Weights of a small transformer language model.
Architecture: RMSNorm before each block, rotary positions, biases, tied embeddings.
Training: a variant of SOAP for these matrices, 188M tokens.
Each number is 128 + 32 x the weight over the matrix's rms, rounded and kept within 0 to 255. Layers, rows and columns count from 0. Numbers have three digits each.

# layer 3 MLP up, 512x192, rms 0.0543, rows 165-189, columns 0-191
125076099143131115126115159152106156130175117205118169089099167168131176140091110180113136132186164119155151094144081122098141142108085138160095107108140090116167160156196087135127086142114138147156113120148111170150149162076156165072172095159145089119117141112133128125123149095129143159143130131210152128160108135121127143134141100185060134132118046217070096104130105157136134104139133133112137124115111130123188131135149113195107157095096147139121145153151155143113135176173099117151175081145155105056132143098143128104132129150151083103043149155198146056150149117123190151
105113110167157159128081210175120133096147100092163135105121137181064164173122132108128162123110144165105065106182159067147201179164130100080112128156158159174189053222134117133092096096159107036131157121097039105110088141172089187150163133069169190086174094185139158076165117161114163095110144113173132094114141162123147148151123121149106184093062095097203072070142167138101128088112184096129041117107128134100119151112108115121145109122119118067119107129108103120151164171123148128147185137098102080124178126111141155118107129148140144110117085129100093162121177130116143144
165158158161169124141122112133091170148170069066077138125151165124105107111029160140095127121116104104154120095138113162133166105115139129115119121107077102103106093110171077064126094079137063184172079107115123118152143086205117162132127113144182134183093121148087088108100096118118195152170178113105154131195125127105140090136023140096119130177096132145175111064100126144121091152094118145123130084126155116089119098102198118111153150089093137114176120172164155163095158090130154127104073137150117101162093164133126116147070087100112084129170137100056156096156156100193125178
071108125177235110102083121137096114101204141115104090156154207099129102129167131102170179139141150120127101154112141105133131204166133144144118126194174111139140142136101087153086141140123091106112097170074108083069165109084156165121119041123125129113092133064092117111085158149115111153150110099133106110145143071132107128154111129126096162188106097133143124168181144113165108109093125103168092127106114108105104155199114107157077136145120118182131153114120129064157110140097105156110088091074125163156133136126148153112162119164114159118088138096135116153153162110144147121
110101173114136099176162085147146144107157153105045151140082108136136124120164160118111157085069133133071118107157130131141113145099142112098183104110105126175154149095173129074116146077105121191136101114107137070109109123122098128162133149086144118132149183077085146143121119091083143104122140125152092128157162166142187163159173109195159157104126106151120123125093101140165094126122124158162127076153175141077159115152138140151075107167173103062153143123140132103141144131077134096141126125160134169132155181143055116151100121101164119099162133095185112149101160100096169138
103159119137178111176161117086105125141065116157094177150131104097145124151110118094139117099099102141177038155148145155130151080150128145161161182110113171128116117125078112098104175107079108154097109110140155146114105132168158120141118150152148112141158130154170083139100187125147146183076174072152138064155127118107159192129135096144119130167101127161141114073162114091070168165154088180166141112128120105118201175125106099140130135112149114147044185156057101066175071117075096057148108128157083145147125118143123087071151110108113158178123103139132170134142083082167105104
074103127103137137103148087147124118091109156186076083100104110112120116095125096130104137135076192077125145134094168144149135144128140120134152135117102210155142171112118131121134110068112109060114095105144129088068142132105116127121089116155103077086188129128116132145074095170143160159059123174134095121095102109125099159112191106199071108069041212111117184088109120139098117193135171226118101121148121140157154148120081100128150080094169170109084133115159149077140120113104063099112106140181129085136150135117118074101128099094093112163067099156157152125088070092102095135
139132094119178131139056210155105150174122149168157136118132158092121132150167088129130103167115146125144142133141166115143113174109159130075203145090126109127167166153136109145127062108128143080120116136195201154156097083130079172180118136128154103115079096144079126092153192063058117153097163178059083127078147093085175151138118139101147156100174180129081129087099136080098139134116168102106123142149105117144113177133132149125122093111150105137085130082157131062137099128108137091165146174090135137172119106119088139134156158074130109162117123139212113160106129127111145167
165156162097100161161145138184074094144100126104118134176135153150114162162140132100038098122156068153122127102140099137131148055107108136116124108135086137086131140072098207137083068134155118065163144100174098112111137127184136119085147134176168093101137128111080115135161148116157156152118112173109155168151087105102127152210108113079083134093081118112156140082120134128123153092147106121168120136096093146131142088138137112132093118103162135144101121223108076088147077144140138158153146111141117078102157118128095140018134117166094125149096108151111077184102119151119167082
102110119169078119081169159116086140082163104142087125170131090137150141051100139164106074139136125098100112094146068158155128100131149168065113105118130101177187180129182109118125089122092165168108088163116091097161106110143162137107122098147150071111176114169136152091119128123196140179095149086127080116185118135115082168164114160122166050169146082117091175112153055162154103167131044097073166104188134132210086135127115117140136121162144181125164148111094137168146092138111131088113135073106061110137111102137139157114094107112124134061071134112144144072098152152098168125
140045108118104123081102112175118134073141066093086148134170174188141170129181199133114137144095130126139129141119136147084135120137156174166110178140153156076163210150129129117116131163089076154129125129107143149172100095123113125179135139153140107134099140152131142144111143115067168105125171159184101153089072130138095129134154127106089117089076149173069132172121153114126203097112123143166112136131110177088163162132145138142160169085159155093176099188166181118133182093105143089109096091159182087130102139068118148089168132216094154061114108161091129069139112149112072165
121130137077161147067191130136099134115154125156063130148127141146166096133102132132100133117165154118178055112142082139153105062150114097101144121140180195146135086085091124084156151117184089139143159184113169155169096076170115080100166134156124101125095168137121108115160127183177128120139140097182178131148125080150084113177117129100104172152125084141094105089139129140171128058078070134076089123167167172115170123136156184091145135086144183155130143149102144139072102130080097135196088154126181048057127087123112123116073140190132108127101078145089092140101106163112083099
193111164142173179120108121110118119180113124133119207162107113180110143204125080118146128057128085102133115125141117088155131141109122126058113184116159097063116161101085127147130099162164146093103136175113146100155127099197128134143141135080208135101112127096135138192147158178140085181069108137134135124173156134124102144120092097086136133128122089093127130097074133149138122131064146144120133164140167134101104118123088158212166114161111091127085124115095102119160158125162102080103113083133135147115137057147103117139123099123125082072157137099085134107128161164121126157
069126073117063148062087128134101164139130150192123125193150143143104135143117103153142108136128154114194165111156151113109072122134133156127078125127111047087158082141124146120131127156138084091151077156165203124132101107122117210127072132150144129164156151106119199062205147106153135089103143144109087160131107144153035084083122160161197108090139228146104168132103088121109126137177049138080097128141105134105090141093145133188128088162166100128160096125147133071178150119113099136096105151072128114097182108152099137171103100091202120109069090125169126220111177160097121126
089131138151141099164103088160141074128129122137073188156106135132144148153109095198133108127131102147117181108090192145145095157125247137156134140123132049208141121165132106153154143139151131126166121099057135090098144214084134084083100170130198132113086149115139136138130141215136105081126127141106155115133178141143158131151166126157086148110142132101139079195087129105102132123185091151088118188114106148098131165161089149118138170123113132135122115105103089120100095084114046116155148178149084107115029113125133137090112058177069146115093112102178123102102177159155109113
148118164078157127141134102067110162131101115199149154111200131136156141064126117132144134119125091171128167138124086204139156111096102164201143135114178159113175151156106173114125139101182151115129091114136122191106189126110106122139131105132129144113132163133205110169118138159165109142170147107143175213122112139123119132140148120128136107037156164136104086104120118151118146104098132152098113092135084187061168121128144093204090096111115128141125125077141098042120138193086082111148152053122127047125192123119172084155143203106150172149158145101193055112146081097137065124
182135114091121156103169087138124073118160124158117110172080080063095132154152107141095141083088153066067108066136137160091155147101139137142131085062167117160156186047161107177106145144121157120133029081023165126122132099126077152111144032136168105145134150137085085111062178140210115171142170155144178164153089113050135130178177138164157158092151171078087101143186122162097111143101105193176112162198113077087092170113118127071162106097135177085165083204125155154107126174165131082106097169107111027129177069117075104137166090092124073100108135173143112118140106105100087136
147077111125117138137114173154121143093146139119149086097094120033170094140094159187153181146166146120185149118077181115144174112161145157143086175175137128099091121101125122193103096153116128123151117129105126111116108106056110127134070097149193138091143108052117111119110185129113086126095127132161107130189092130091092105125141135145122140132148144062170136117186100134073120075132117164112078135156074171144166151126173168097061149137145065128119088143151115129068077089117155071147079142087106136125102104137084112101108086081097144143140139170174080149108092147160101175
121106096072123188109148178117137125127176085131084138115127152095121107143132105172104152111068100139108132103148091109132089118130118069134178118164079138132081147116117202136144096165103120152128150057127120119138130092097144091160135117124134151138102132196150116066144124153147131060189107068170103130139121205142109102050122142111123131138097161149132156105137165094128070113178127106136145115121164123102110116112197114105132131090119132087129129190114179133150127117085111155156092104148075159134136131128161124167143154141179125141143131177124189137170181176094165129
179158136152136162124159109170145141069104171145166087125060145169075125105168125134115126107146154153066122028129159142093157178076137060160098141115072127174114134149105129129068091132125173150164103149107099102090017081140101149058139090101118126118130132084180162182115161143096169128148185111172146110079175176142087137126063180122102141129104158125085137177080166137128070122083146157099153127140168126096088145095175145160141066183111125115056083102124147178138122058143125128210177167064112095176095095178089135092131099168139141137152122151085138133071109165150129096
086133165154130116115111125142110121186139102117153121159157096191117130161067091103131200085133059129126218135096081081101100089191156089155089160093120134107202154149190137112138167110045095067156177121155156114128119151131086142107149111089126198098085168111126114081102144128066132118132158049082144158159088114168121104136125161161200133165069101120114120095134139136166091145170087117105132047103163086113167082141149138133078124142151107149214188048141134181114163149097125175133137120105120140169121092149170082138207140109214093129200128074194113160141179191136164122
101112132204154160145133154134184214157168127154135136081108140162170113142154184138136177132121125162095175132129171111152086143151099114163128172161107138102108108103109125148090049158134150134188119110181138088085116140210103178140131206133132140093128157068125143147172112081167112124126194133186104145108093098177095191138130171169073088123130185160106119156096146172126074160099151083178164121060124098039097122061139099118152114115186147160078130097092110149153120175126192157130133103108084084131159134150152137084142096126096130139174040143121111130131133092181154139
151134103122140062126136113118102173131127136117145177171196122127131093194153156086135110175130133089122141134151127156105131130165136095101119165170134146173104105103153132094120129129096164132108104130142129130143109144118187133170177119183190182115137155114044109122116105076129106111186130118172122129095195103126171148059152140143098105149132105132097123156130149157158113111144146111084083134119140184130114073158191178082130149158172127111129140132141158137092189157153106118151141068115106139097099095139092086159174032142098106133110127139144165112105124173091092119
148087145138115130104155151174144106068107097088130164133062177079079136092142149169096139080122093190090135139144126102152060197148142141104118171111169062116147118093106144120153150118161119128045106145177125065104114111174103103124133092117157066138143128106125120058178155092098145116103106132120160119102093149101115114124122083083057159060126121144093105138131075177157111083063151147154107123135167100124137129188138134153155151110123098094164097192181062149099164164111151090135132171144088105141122081134169111143169158164169134153169025073091135162160200138167118110
121160150079111134177098095124110119173085111114117150116067175139169109121101176170099144120094163186140118144137148108171081103141163164105133151081085127068091122167134176119114104105170094119123091179090122158107190107085122099105152068142160148132129099137072130141104124180081109110104120187102128141159170168175109128147160081182162136118151127128132125125097127169135113077057131137133133110161072061144159121125089093150171113083155175133133153144123160115150093114136114131175160102102103065140120087116119166155156115140152100140154139113125116168125163097150151127
# layer 3 MLP down (transposed), 512x192, rms 0.0558, rows 165-188, columns 0-191
140050134152099126145142092080102124150107117147171074085064137204160147121161123131095076145106122118169149181178076119164063180158176142148079153138117164086115085111157098161127071116097160109150109178104114097134133061095126112057189176178151106129181188099155108133123176132047153191126144174140126118114131195109091108165124160140107096156167127132128078156097137108093085150086081120145104111117136129144172155145098127099141138128130116133089139073138164109070114132160120163080129101078165134099136166070085125150091151114120112117130161098178117126141156116150131103
158098091066123125103173139102113171132135128130062084122109110143130109093146171165155153102148078151129187120101185162073150119134214072095097185123132145167114151156137151147116059102164188120151164121103084174170103148113096101105156138111149147150150133081160162103185059134178090090101135104099142143137213114122122118170176134166112108102142117158119090122091077156070113098102147076151132151131202156137158125165182149047192117175125109173157115168189075146188139170126129084130113159148111031118135117144135146126129125115100133137148144120145098187117170171083157182
162105125108091099149144071164204100201132065112084104136121158148127092136158168165143145122172080115153083125167089162149095124099160117152136139104154082156173052119149117154130181094124158132145099125115107102097114097094148127074031082080106115120184081124146138082157145114124133117141061096119171098070139155147077138185141168087127089126158113104061130137142088121139092098117181165219093134123090143097146172100112125120146155121153155082100155104141067128138046083105170075084111159167159100141150119100121161164110139151106125114096105120091114146115183113103066161
140137167106134116135112151107124090102133143155145126149129124106117113190116100115134125104087106149067100194159049118147171130194143105127152114129146200117105087141160127053141148104165158166148160105147139139115193150133137119204151172154141075159153178192106121168154104197124138133102134137179129134155119133120121145132120096079085118069155145121156137084088202146111091104155126144142122166138125162123157131116129164139145068162170209182130181140113154143044169099143108105162110131090170139100173108168079082102155146117151090168123140079165083165183118124143117099
151112144115140157170111143160161106157118139089172140248096163092106142144132161146146100146094111156162145125121167156162144145089117109085146161184127131157114090150112135137132129138117162134124093151130183140082087140116135201102113185141136067108082080153146159102122121180098066065099093152187109107140092174080113160113104081157147139161088147151048154157136146188148099141112089162158100077099119124113147177131162112104172110133042132084112140116120138154155208107148100070142167155122111139086145152125105146093145159165136114113152119126135168165189163096172155126
100136134177156065125118153136130178132115107164125129156174127177084126097120077056171121113178124117079138100136061085165077138094143144124087117136198074127169085154150014134083221111143161127125143113152161188137091094065153144188192053175131109143158096146117148169123150164125144145139150173131073182134131154132176144153126089218090174123158118140116160129148144141112184156188102161162124106154082076130120146101127134110115119133141114106106121154077108095151130064100138118138159150118137082089076142103131115152109074104181152158109082168105167142099096020133088162
162139125107173159159084190115105150098104153114132146105144104149131191161123105138145082154097126138102166127105111125160103163063126160121149162161197165094114059159111186141129116140106137214114206122122116058113092156110142103142114065123127121129155112098225064149130140070096143087133058144209169152129159112123112153101133169122170148176135140111127137096120130166070178131078129098126125090108126183117138146079048081098142163096142132130145062148120121026088103134126149122108103132147116185108132184149106156140153160096153155085097152146151157130068151132101143124
101125089101110201169177082097220164150165104118154122200147124138112151029125135094126202124157104150115115178167118154111121109165133161116157170108113129121045176107077090176087117213124136149159087136110081142095188130118161134068182151151114093095119105154140137116106167157170093109074097081162173098131111174079113154116124123149122063109073176122121082137159141141144130149136085148142175102089131139115155129139105088149105165097152143112082131119116084094133127143116085112160193118183130180111113105122178141167127148084127143132146095165160141047101125107149111130
142160119102193145136133210135130100082133165178144157099157068116168150124153147095077125121108092166153148193188122133154197053141070120131133160204126120079087125058159115118132095144185153150114163159147118147192132157151081123156130151175191155126140129149160161145129175068183145102127166105151135123127118165160172118152106117147109158169113114114120081164089110126158158141135108112138122125089138114075147088143186142126088133167150141173119160175151164117114133087175173074159237138120115116152140101077063081116134114145081164170084171122107076162108136073127126086
156145156150160114108063155107109117112087082158157105154098101126123108158096123070073105111113137103152137133112147162165117132137134122193187106170152119075076132133063088092157110119112169132116171087159148127150154130051160156161116122196102139162101135122082080159129104086057123074133094157146127120128130166089157065112108118153077122094137165145166120114133149085109202143144173104163139111144134131129121112173129126136128124070172088126105155113146118155150120111185160168135160119166100136150109190125070090093151166130115122167161087142124130106132116129164138103
181173104099144116137118140109185170152121164154129130086187074087149074095080130108077079133066156119138113124108143126117134085089117074119153109118099053143176094089165155112102111130131128076163136088128092111177046154177206135136110168145104131109196197137141131150117153124145131128126126086117098115134163117121111121137118095166136123128128067148138109146133133144114103078185125091082151094078136111105104086140140089089133087133085078149064150149106121177142125113150123134122117126204086071089154101131075094130173157084155103141105101116210127108170141140147132131
154106158106069140170125097156110093160088121153083136064158150185132104133128083100038159124186118076194128143088108126037108110107122159120102135188089143065076129121122127115145133134161137149139160113115163100132117130152097096116108098187107181129150158176135104084144113155147095135133149125140127123186156124122131131142092148108149101127170201121143156174142151138109115165112119150094166089128132065062170123129123106125172156094091126046094149159122124172130132142115158085128078092132099077118135114175113126087153149151132147166148137112180091143173118106126185179
108184115129162133115100118129080199156148174112157131129079143108135193145165107157170127080092120131096089116091110111134142107120127131136123108174116125095097070103153140151148148133208153155049117133184164152140129066131115152106139122131093151177182149108095133125099165085144099136109145159124152101149112084114178089099153119177137111134159146102160112138131154173140093143164102195168119127159062100116099118138133123103121070139134143128153100048129140143140098109077144113108065179104094126178121101109090136121112153163135130096190176068064146130103083092104081139
071156119164097094167152142135133149135135132174086106062162133181159100145113152050104163166080124074143119116066099138167113110132112117103140081137115140141112177090098136110114114136177071058174102170126103201157072168126165200120113205137111061127138093128081228118193173162061124071181131191128183179135152119102147120083128106181165137139134197181132086121160134103110157148107061139138129104123199152110095101114160091080061064127175096156103068133119113166186129156132141120118131123104117092183099077139162104112149139120136126154176141090091172101091126123183129164
134138136168144163118125121121117117105082132122156118146095139107121111051169171089094162096108081162131149106085073160109178150075094128102129115072098088084165153083091136149150142150129143156103110145084114151125090098105163146141129140184109144134098078152092099141140108114160169177110160121152086075150107087153083162153118124103122103091139086126144141147178112150142109167075132126147168153129173102100069097097136143122111137096124077152181154138144140126153116104167126118093127184119116120102123166172168114099113165127164093147136065094126130143131175129075131116
177150115135104144106174060121080154101175117133151126123115122108167114167105202073163094184104127154152126125225162125202112152090138153144129125144152120153174133073111191152125112170096128132131134132172155168103082111124167162117062120108136097181156152084094133132146094086151099117149061147083087112165167214096117097184113123153151161083155133205177125106068093132105125099143156219078101132149121098094207129109162168128136107122144121222098144132089136066166110121141117125096086203128080109097153076186104110139148158083165084079219148107127155082139124113148180141
194112139069157159134114124105139063153137088158166128186117090111100119181163128155094034175174120137156204115118128143107160177145118128126096175086182135137091140120124169124136091069151136109111132112109150149125123120122111184155158090129145144092161115171136070149151059117065093121141111128106162095187211116099132138129095152076140180060142128128208131141167096189214122105172169190169150150110187105103110154151140157166133182131093137095171150101174161174122129110127122157066090166106155094112123055081081184133156122137142159118151157079098171111106176121148176103
142127086135114179174146146145116131086100090137112133129114088123158150128191186114157139079133097169093207154049111194201156149132138125141138124122079181146112134142161105112127089141118165117124125170149127143176145114108087120158128121151087140097142126089089097093131113071171146091116132155122122069120131172017106151141103182121149196135094085173120107133131114123188157120064131146196095170139181153027101122078125086117075102173124117090164096165152118111124165116151157079129113146144081128132114125138172161105123153114099144116147058126088104124122157102073105157
144112116156134154130122128071175099128113090189152151119144142131119125085188121157152181178146144113125171135128179146104091154075151141136143114094158144167147101110148150155151159113181143079091097112135087175148087166155118133154149102090189163111136090135173121170171146114121176138114147140113128148158158093092124126140087114112104111130094139111160136103070126207169128118115182107122123100113186193169097124148188104120149152080090073125188110119134121147152163115149154080129120107082113069122054163148154132136080147130123097090149113115178116121162088095152148152
125117079156155172192132161123136196119101152134165128158138175126108100136092194113136168139129157118097135114094165107100094184119149109136195086185112173101048135125112097114072137133105108150153026094145082147141150131160151133218183129106079141132048151103173163174140143074120171082119130054129126126180127145117092154125121126101083110134055110084134120136129162133145121097146080101116125135136158132107067167073107156135088053129124138074156132127131124181086172050189160147152077219149091154140049109115073120105124077163080145072162094122154115125071104190191172190
080139194120113112108097147137165115084105115135159106088108144118068193158028142170129122130108085158083172135122097096127149092165151135160070190139164112152164069111174108129150155133066119081202143105135172203159179062153155061101083167127130137130163163135084141142083136081133132100124154093090110164116175150150088126107140091118187102154079143183103163114109122087128105091194156119121121200134213142104174107067125174142112122182142143118144119169146111179100097108130139161135164132126137242198088103118127125121138081078241171088202139150196095183149163160084138175
072090119107133117140109090174118100102131051066110111138145111145122148159149092161106099118144098112142129070131037117210120117145081082119134154086096122148183161115108111124149136138142152106110147107179143157120150136102094125085169088084106202178072146154233174161129140144167137152146159137130144125180108142140096147153086147194143079089123183084187169150144130141149127138073098123098119105134081143172114111117154120120166136157161153132133172129076129180141139120066145076063113093108155099154104131137159088103114130168120103113128140166088116106146149118168104069
094154139096167127138110159146175193140155132151127175094129131141141180103182126076104134149162133145129104159165112091139083157132136133132108186104126190093107137152125139124112139134166133146110147108118109150097129147117170119152129117126167115151065141112176101134129067115105117123143080118136117098128166165051133119101108135175079165115170153168164103088135167148153112141142135123230178150091118083114121089090082120144171092074149141123123080132135077112137129111144103138104042157107079128130129083158187130198190100119093106200116081166145160130087136081134135126
141133131115156160138150090102212150119109143129169104075161112188194175160127127114128132144138107102151178112149130155161119106108139130139130089136184178167144134112138129122168110176134181166163130131122102100125125144173130164138110187094123131149137197167142100148123121150195177131194138129187096126172158146192125115120155066188156105097122114094160170098132122098076137179161090155067169062117119149156103087115157140111110131076123099162078173103105147106142131146107165194112138114159103157130161161123137098174082129100167086113126180116148118108124075115134118156
# layer 3 MLP gate, 512x192, rms 0.0573, rows 166-189, columns 0-191
112096112127165117136159113134154184142112228100168141129105174115133131141120126098158143102044097146134149112164197105132123133118151143112159128128109123072165092116153123078089164124179183118097171043168156152159181065136096113105151127127109177142074068166137165166089125147187143111154160146136084123157107101150100167108106082162161130153097093090168089129136131141115121165092174134154164117132085126109119159145065132148101200130136204121075162139049164091157140139163073105135104107097135173106133124147194162118112185119148163179154186111134129137161057110130183104
104125159159109113086145169151051199081136137160106152102103122063105153098144115145064134154103138125120131060134109094145154088192106117111175139097134097126115168160108179173129135116154091112127164171103151134063087209095073109179171175117129084198085108157135157133148116106132034144153191138129160173085168123160143074144163164060085189119079109171154143123152146130150140105166096097078123115140119113185142121152160149166113120164103185096077112127132136105078082155177089169115157103123094158081114130173170144109079192175111202097102156091096097151151126149108175139
152125096136167117122120130125181135145118150127118129034092097132075194146135110117160054148126146128112119139123172171148098174121207134181103136114086129064100138115161120102135138125201157147118126150121168105090209062186176142148147140180145142114145138162059124089139099189107134111116160142145123079128144075113087202147135070117174132147119167166173106150080169147092106073192170150131150114145107062130185154098102150123133115175143116125120162150094120139089154116130131170140057129150195045126055058143135155132093132109119144179162164137131115182155096123103147103
118139103137096153142101182098134174067137159080116117112107107139115086109088127159102129111103104107120100149116096138119212130117154132143109067102118132141107186099163172144120124140148121148125095134103153155129126085151101140147131111051096189107148156191099164143173169103115171064072052126185148109109152135126062064133152129149134188076126153120101101160126113096093095160132127101167139151092179121139112126081119129118159148138132092095148124096107158142100106154146115035140143130125133091103067100107125190119156166119171139132160117074139101155138159092072176097
109112120143138181153148215170161064105194152119110158149090134095113188087112146154084117133142202099066123150160155140087093124145093139106085097149136100105081159122112220145148184137068137156168081150142090081138164104139092095113096165126063102112143183098153078125119117136139119130111160142106181120174133110110153192140112129150144135155185134176188056096153139122109122201140152102127084126110178150087110123186138132109106075106119149109106122126122099112145133121137133091192083099125111144109164097177172117084090154156098115169109137099146142103167120107061101099
091158114135085123047130102112111159147163155060142069121084085150097151136127132116148178100169094158081135149111110160095166099061101092121087108103162091126144152095153131137142158160105120098117149163138142152118115127120121084162095133075165160136140142150074123177089091117105137111102185165140198131109136064131082070131093125140106170135135139130111089137127106133120153143093134110093164082096076179168101161110089122153107136151099116139180141126080102087161174124146148143108135111142073128039121087138202088240122147128149077144101106121060125176123108154134157168
137115094128148112125116165121136166143178120128125061093230169125135184119163135126092098116113107135140105121129130157146085142049128084128132132110125139171105131100098115149074137110113126185174153114174112131181159158101154108144104129176107146076117134157117140172125155097163164126106127108134089117130069141182135044124147161184077045108045184107188176109139125133122101115100101168138132140120098075131125087185131138136121118153086098108077127138174066103128124089122089073128098104136161122123099152172104157119149119145161167120086130133108130146115075122175066081
081060203169109115145120191095116111112142083132131112121157143120127055168113133157140128151110110143109168101147155151161082180154165121158071053114176125131086136184065111134118187173138104123142169102134109081130066161098187112105193109110123110140106121099134124162099109120146125152136141160203096073102079119113088052159144130055153097119117122141145139124170139104150120153096129178111095102154132133138160181123090199081107156141062118121158152139119114108126118175119080126025098084130144138088090107168090136085167142149121120111152172082095112153128069142062087124
153122143174116176166123128088151159105090098119171157131160126165191151190131131165163148101089093126161121138130156148166149161165129089147130165142121100090153214168121110138171077160154137102150100105157152131205127114162109153154130182159115121148153099122161141104083143136129153182123093172122154177186091175135068165135092167117105144140128128068117091102140065143140154153110097131137130054121101138152137147136098123124081158120089131119129099146134140109109100145126104125172117155149123124075096122097130184148102149168117174205098156113077098115097157092086137148
108077145185135064126118122085100132078114082113044208144069142175149127029083153136100156096102131093162100116141154116165176168129135149095129174131144061138082125109090127126083116086117065106144091118108064105167126107116124216116104095080129153177184184161195094148049135104158170141134128195058116146065082125110174054163069152096120153110146110124074124088127165078119147035123129155133097147169146156150141096122185172153075145067108118173167159164153115071120132108147091167119110105138100103145083206130124198096113155139057133087163139164153138110114157160146160115
120126151096149108076088131149119110107121143134103138124135122104104138111173121109184118156124100097129146172111082128211111099078153150135056099171118130183193165096138084137186126141109111162093084150110161140070085173101158121093139092116185084144174134139153155116164106148114093106104148092116183118171117136163135130105153142178153129160128108163091083154107128095093145111118060128147117161148107130095130199096125140127115118112106123107124125079162118136089155098103091073179077100189180123128115189135163109151137079098100138137125136166148111122199146111129112107
104132110086157057103142094086172076098093157130136113164152158092177160144092184158137160128120154114165123083062156119125102103134189116155123144158092147121102174131133071154147196094167129106106083138177155139155132122096119090121151156138105133175204132146115067099096121117145159140153177151137130102153142167157200119100144132146149134116160189148187119156133168111134143145131122097122106105128128137097104150118151123096094142122099154137136160104089090116135155129090156119177114111114156109055159131134124167033101124085121132129138150129122133104147152136135120085
125136161064033137152120105172171118108114196079156114097226109099127106128111131213114052125089156136124131097076143149090079115125136143109129156084104081124198091152161191146156176142129103186119072164142111133097118130066114101132145135145107178103083156121154101104145175202137062166095144116080129086091120093044123164157146129119072193174146132161169149082156117121109155105120116136127187122099149099167211131126173164160144149106167140125085171183071113075166129109054116123149125160134128105129126163123151106162152109102118140098119052161134122100154068156098160096
128176103105115141143144119174084092095106116115142087121112180127128127111111205062098103098078045115082147072130124203190117102156122101139164173128103237139159109137122116068118149089131126111105092119151100125148142120101092154134135153136117132119147135100098120126138148149121098133135167133137147135166078105125063128127144142127124124102133121099114117148140142132058098145110104089098102136165113174169124100103108158150097139202132121171131092102110142064140136181183093153119114145112110184164173130128182108162077131144045126177146147058178157089130091110103165107
148136133150135079130147126076122159057091151144102104110121147123110145112131154101103089164103193108102190158092135106130148181113176132092075087088094142090129108154152102116112171137122100158072110154096127084136030098121098138116162130122047108133138136142179182114152078095152102080126087096148097130195153163174176127135106132127072132106161118131087100127125123113160194064176152162091142134124063122099085089115102151120120102090141117080133104079169087111130109147128172085106132172186181089125068101110145092076115162152116153050106102150176114106103133119111135144
151103114144113132109195165092083185147066121112143157122089124099159116130163125113139141114092187102128120138163084111100112132108148145093134052145070153162136162062190173136069132134136167124083123147099155142167191119044091163138115095099114106174051108137113167119096157093150081125142170113094093081098073082169148149163146088158157092136111134165117129145089129141130177157127088190141106126140117202157144105140110159157110164141194173086147110138108156081111133147132154159131112103140122116139102188163133127091110148166135064062084092180175146128093107128177094153
152142124095115118115148102104111101082156141109158100179095112044110162151094121141145121153157086128172146062120121139110098123108163127089074158125082149138076135124121149140156146171133036117145095060177184083128116075137142172107156159155145107177115194139125134157111090124105146086086179130069080157118129110100156122190132133121130046104132175150115062163203130091171173177115136117122158162080141137109120112188168112083146125102059147158110096125103111139137131179139086172075163151138147106102177106113109119130096139159167140170129126105147179120198157169158141121
159040049125116185132121164143147111083142107126140154112130077146166147125097150134138117105104117152142158155092134147125093151153111092120130158147130127160092121181104175135100145102116166133164148167173117124089143092080076136151127157119221153159121063155107169107132157156091143153165099072087076133105184138093126149156187115088093166115115183159127150114085139137131126120127215139108177103165121108114128121134101057182157114124126126131128138082139087160141146121161131109124143109111121145141112119098059082141140133144160145087181141163150111115156131150214181141
097141142141156077091113146155152085091113199166080081126144133126142098091145170134118140111069151141100158155202161114065108167091109133165102097146107059119151132144137065127167153117091065144124136060112131057110141056167128190100103148156130204115066134127130150119117122100140105127161148064144112102161102117131125170095166083161152108132104079177102076107086137104132150081172136125140153089062111098115137136130049170121118141095149168092109137066135122103133144150103161110079082080112164157095090124133130132137143120093080136151118127119128170120143152137144070115
147136099177141095074084131172160204080129167139128111111101172125124084132126190086143069145099151129068086162164119116126094155072140112126168081099086156121109114095154102087113121155121158176077123117113164156130169087055067108148158157110160123138141149125126157140151131162096114085124140164144143107191105110106096135065105147136176157109125100152138134159140182108093113100147176100127177190156090148185102058133143186109100132118124087130110146101129120093139179109083159170162132175150108120092083171169137185105098133099103148140076156118185099127078073142101108177
255156043066161082105104082121118113067131065111126116123084163096145057099073155115080170175114139110067151139135144148143135148103110135156155111172163167122101167197104164138161113144095111101095126164121082111135128105176093084129101116095134110131154146120154134099115092158150138160132140157139191137083170095120138131120170073127095147092164175098147095140125131061096144165206189133123166142128140173081114147143070120133172105146115160145108149120142158130126165073098140112166177162146172067197068129140110142146072119122091121041117108113151110123117172153128108180
171140097143157147100131140101120135059146154080194114143124105059142129170112159135160170114124177169112163101080093145142101075150165123101132122160163179127118175117145054185110071099152154168104157121109117129184119135113136130082106097133149187093129157133125134104133114097153155068129139209172096129132120164066145124133156109135112101171138085093136087113047104085131149133165100153140102119061112137127145138131107109094115131120135137131135168120138087135098130057111078137143113129119111137101152122154166128208096144154064084119149134155059139149102111127129122141
064104060145113111107070099156081079099141096095131157128154133079123105136125109157131081100166123151094136153139100117045146133134168104111120167066164094100165134105143099144134084095053125129148141132174133164153136129075129095139140101161149181117107159096132163086107083134009067117075077123143141131071131103144137139135096150108103217131095155100115128157177139121138115110110140121136156167190142104119181197141115095136135103079087126131127037218088102116136163074168075108105119131126111118151110155123064103163134118150118139108133073105153117152162157151115138079
124111157115103162122158179127149135076141130171150146148159046148091136177079165193171087174112138129108099083114159152143104104154159153147185123117166162205144162182068135151165119102151131132180196091095156120136125077181139108084176137121185073169032166130225086129097139092134179120088207190158104142126132115098058132125142151211132124113172153139134145087153114108109112139102139090195119144142073128124174149078141143148129081108179114124153228113144098115179143073105117169157140097144054178119145185123125136135036153127126094124137111118088156097130147147112157129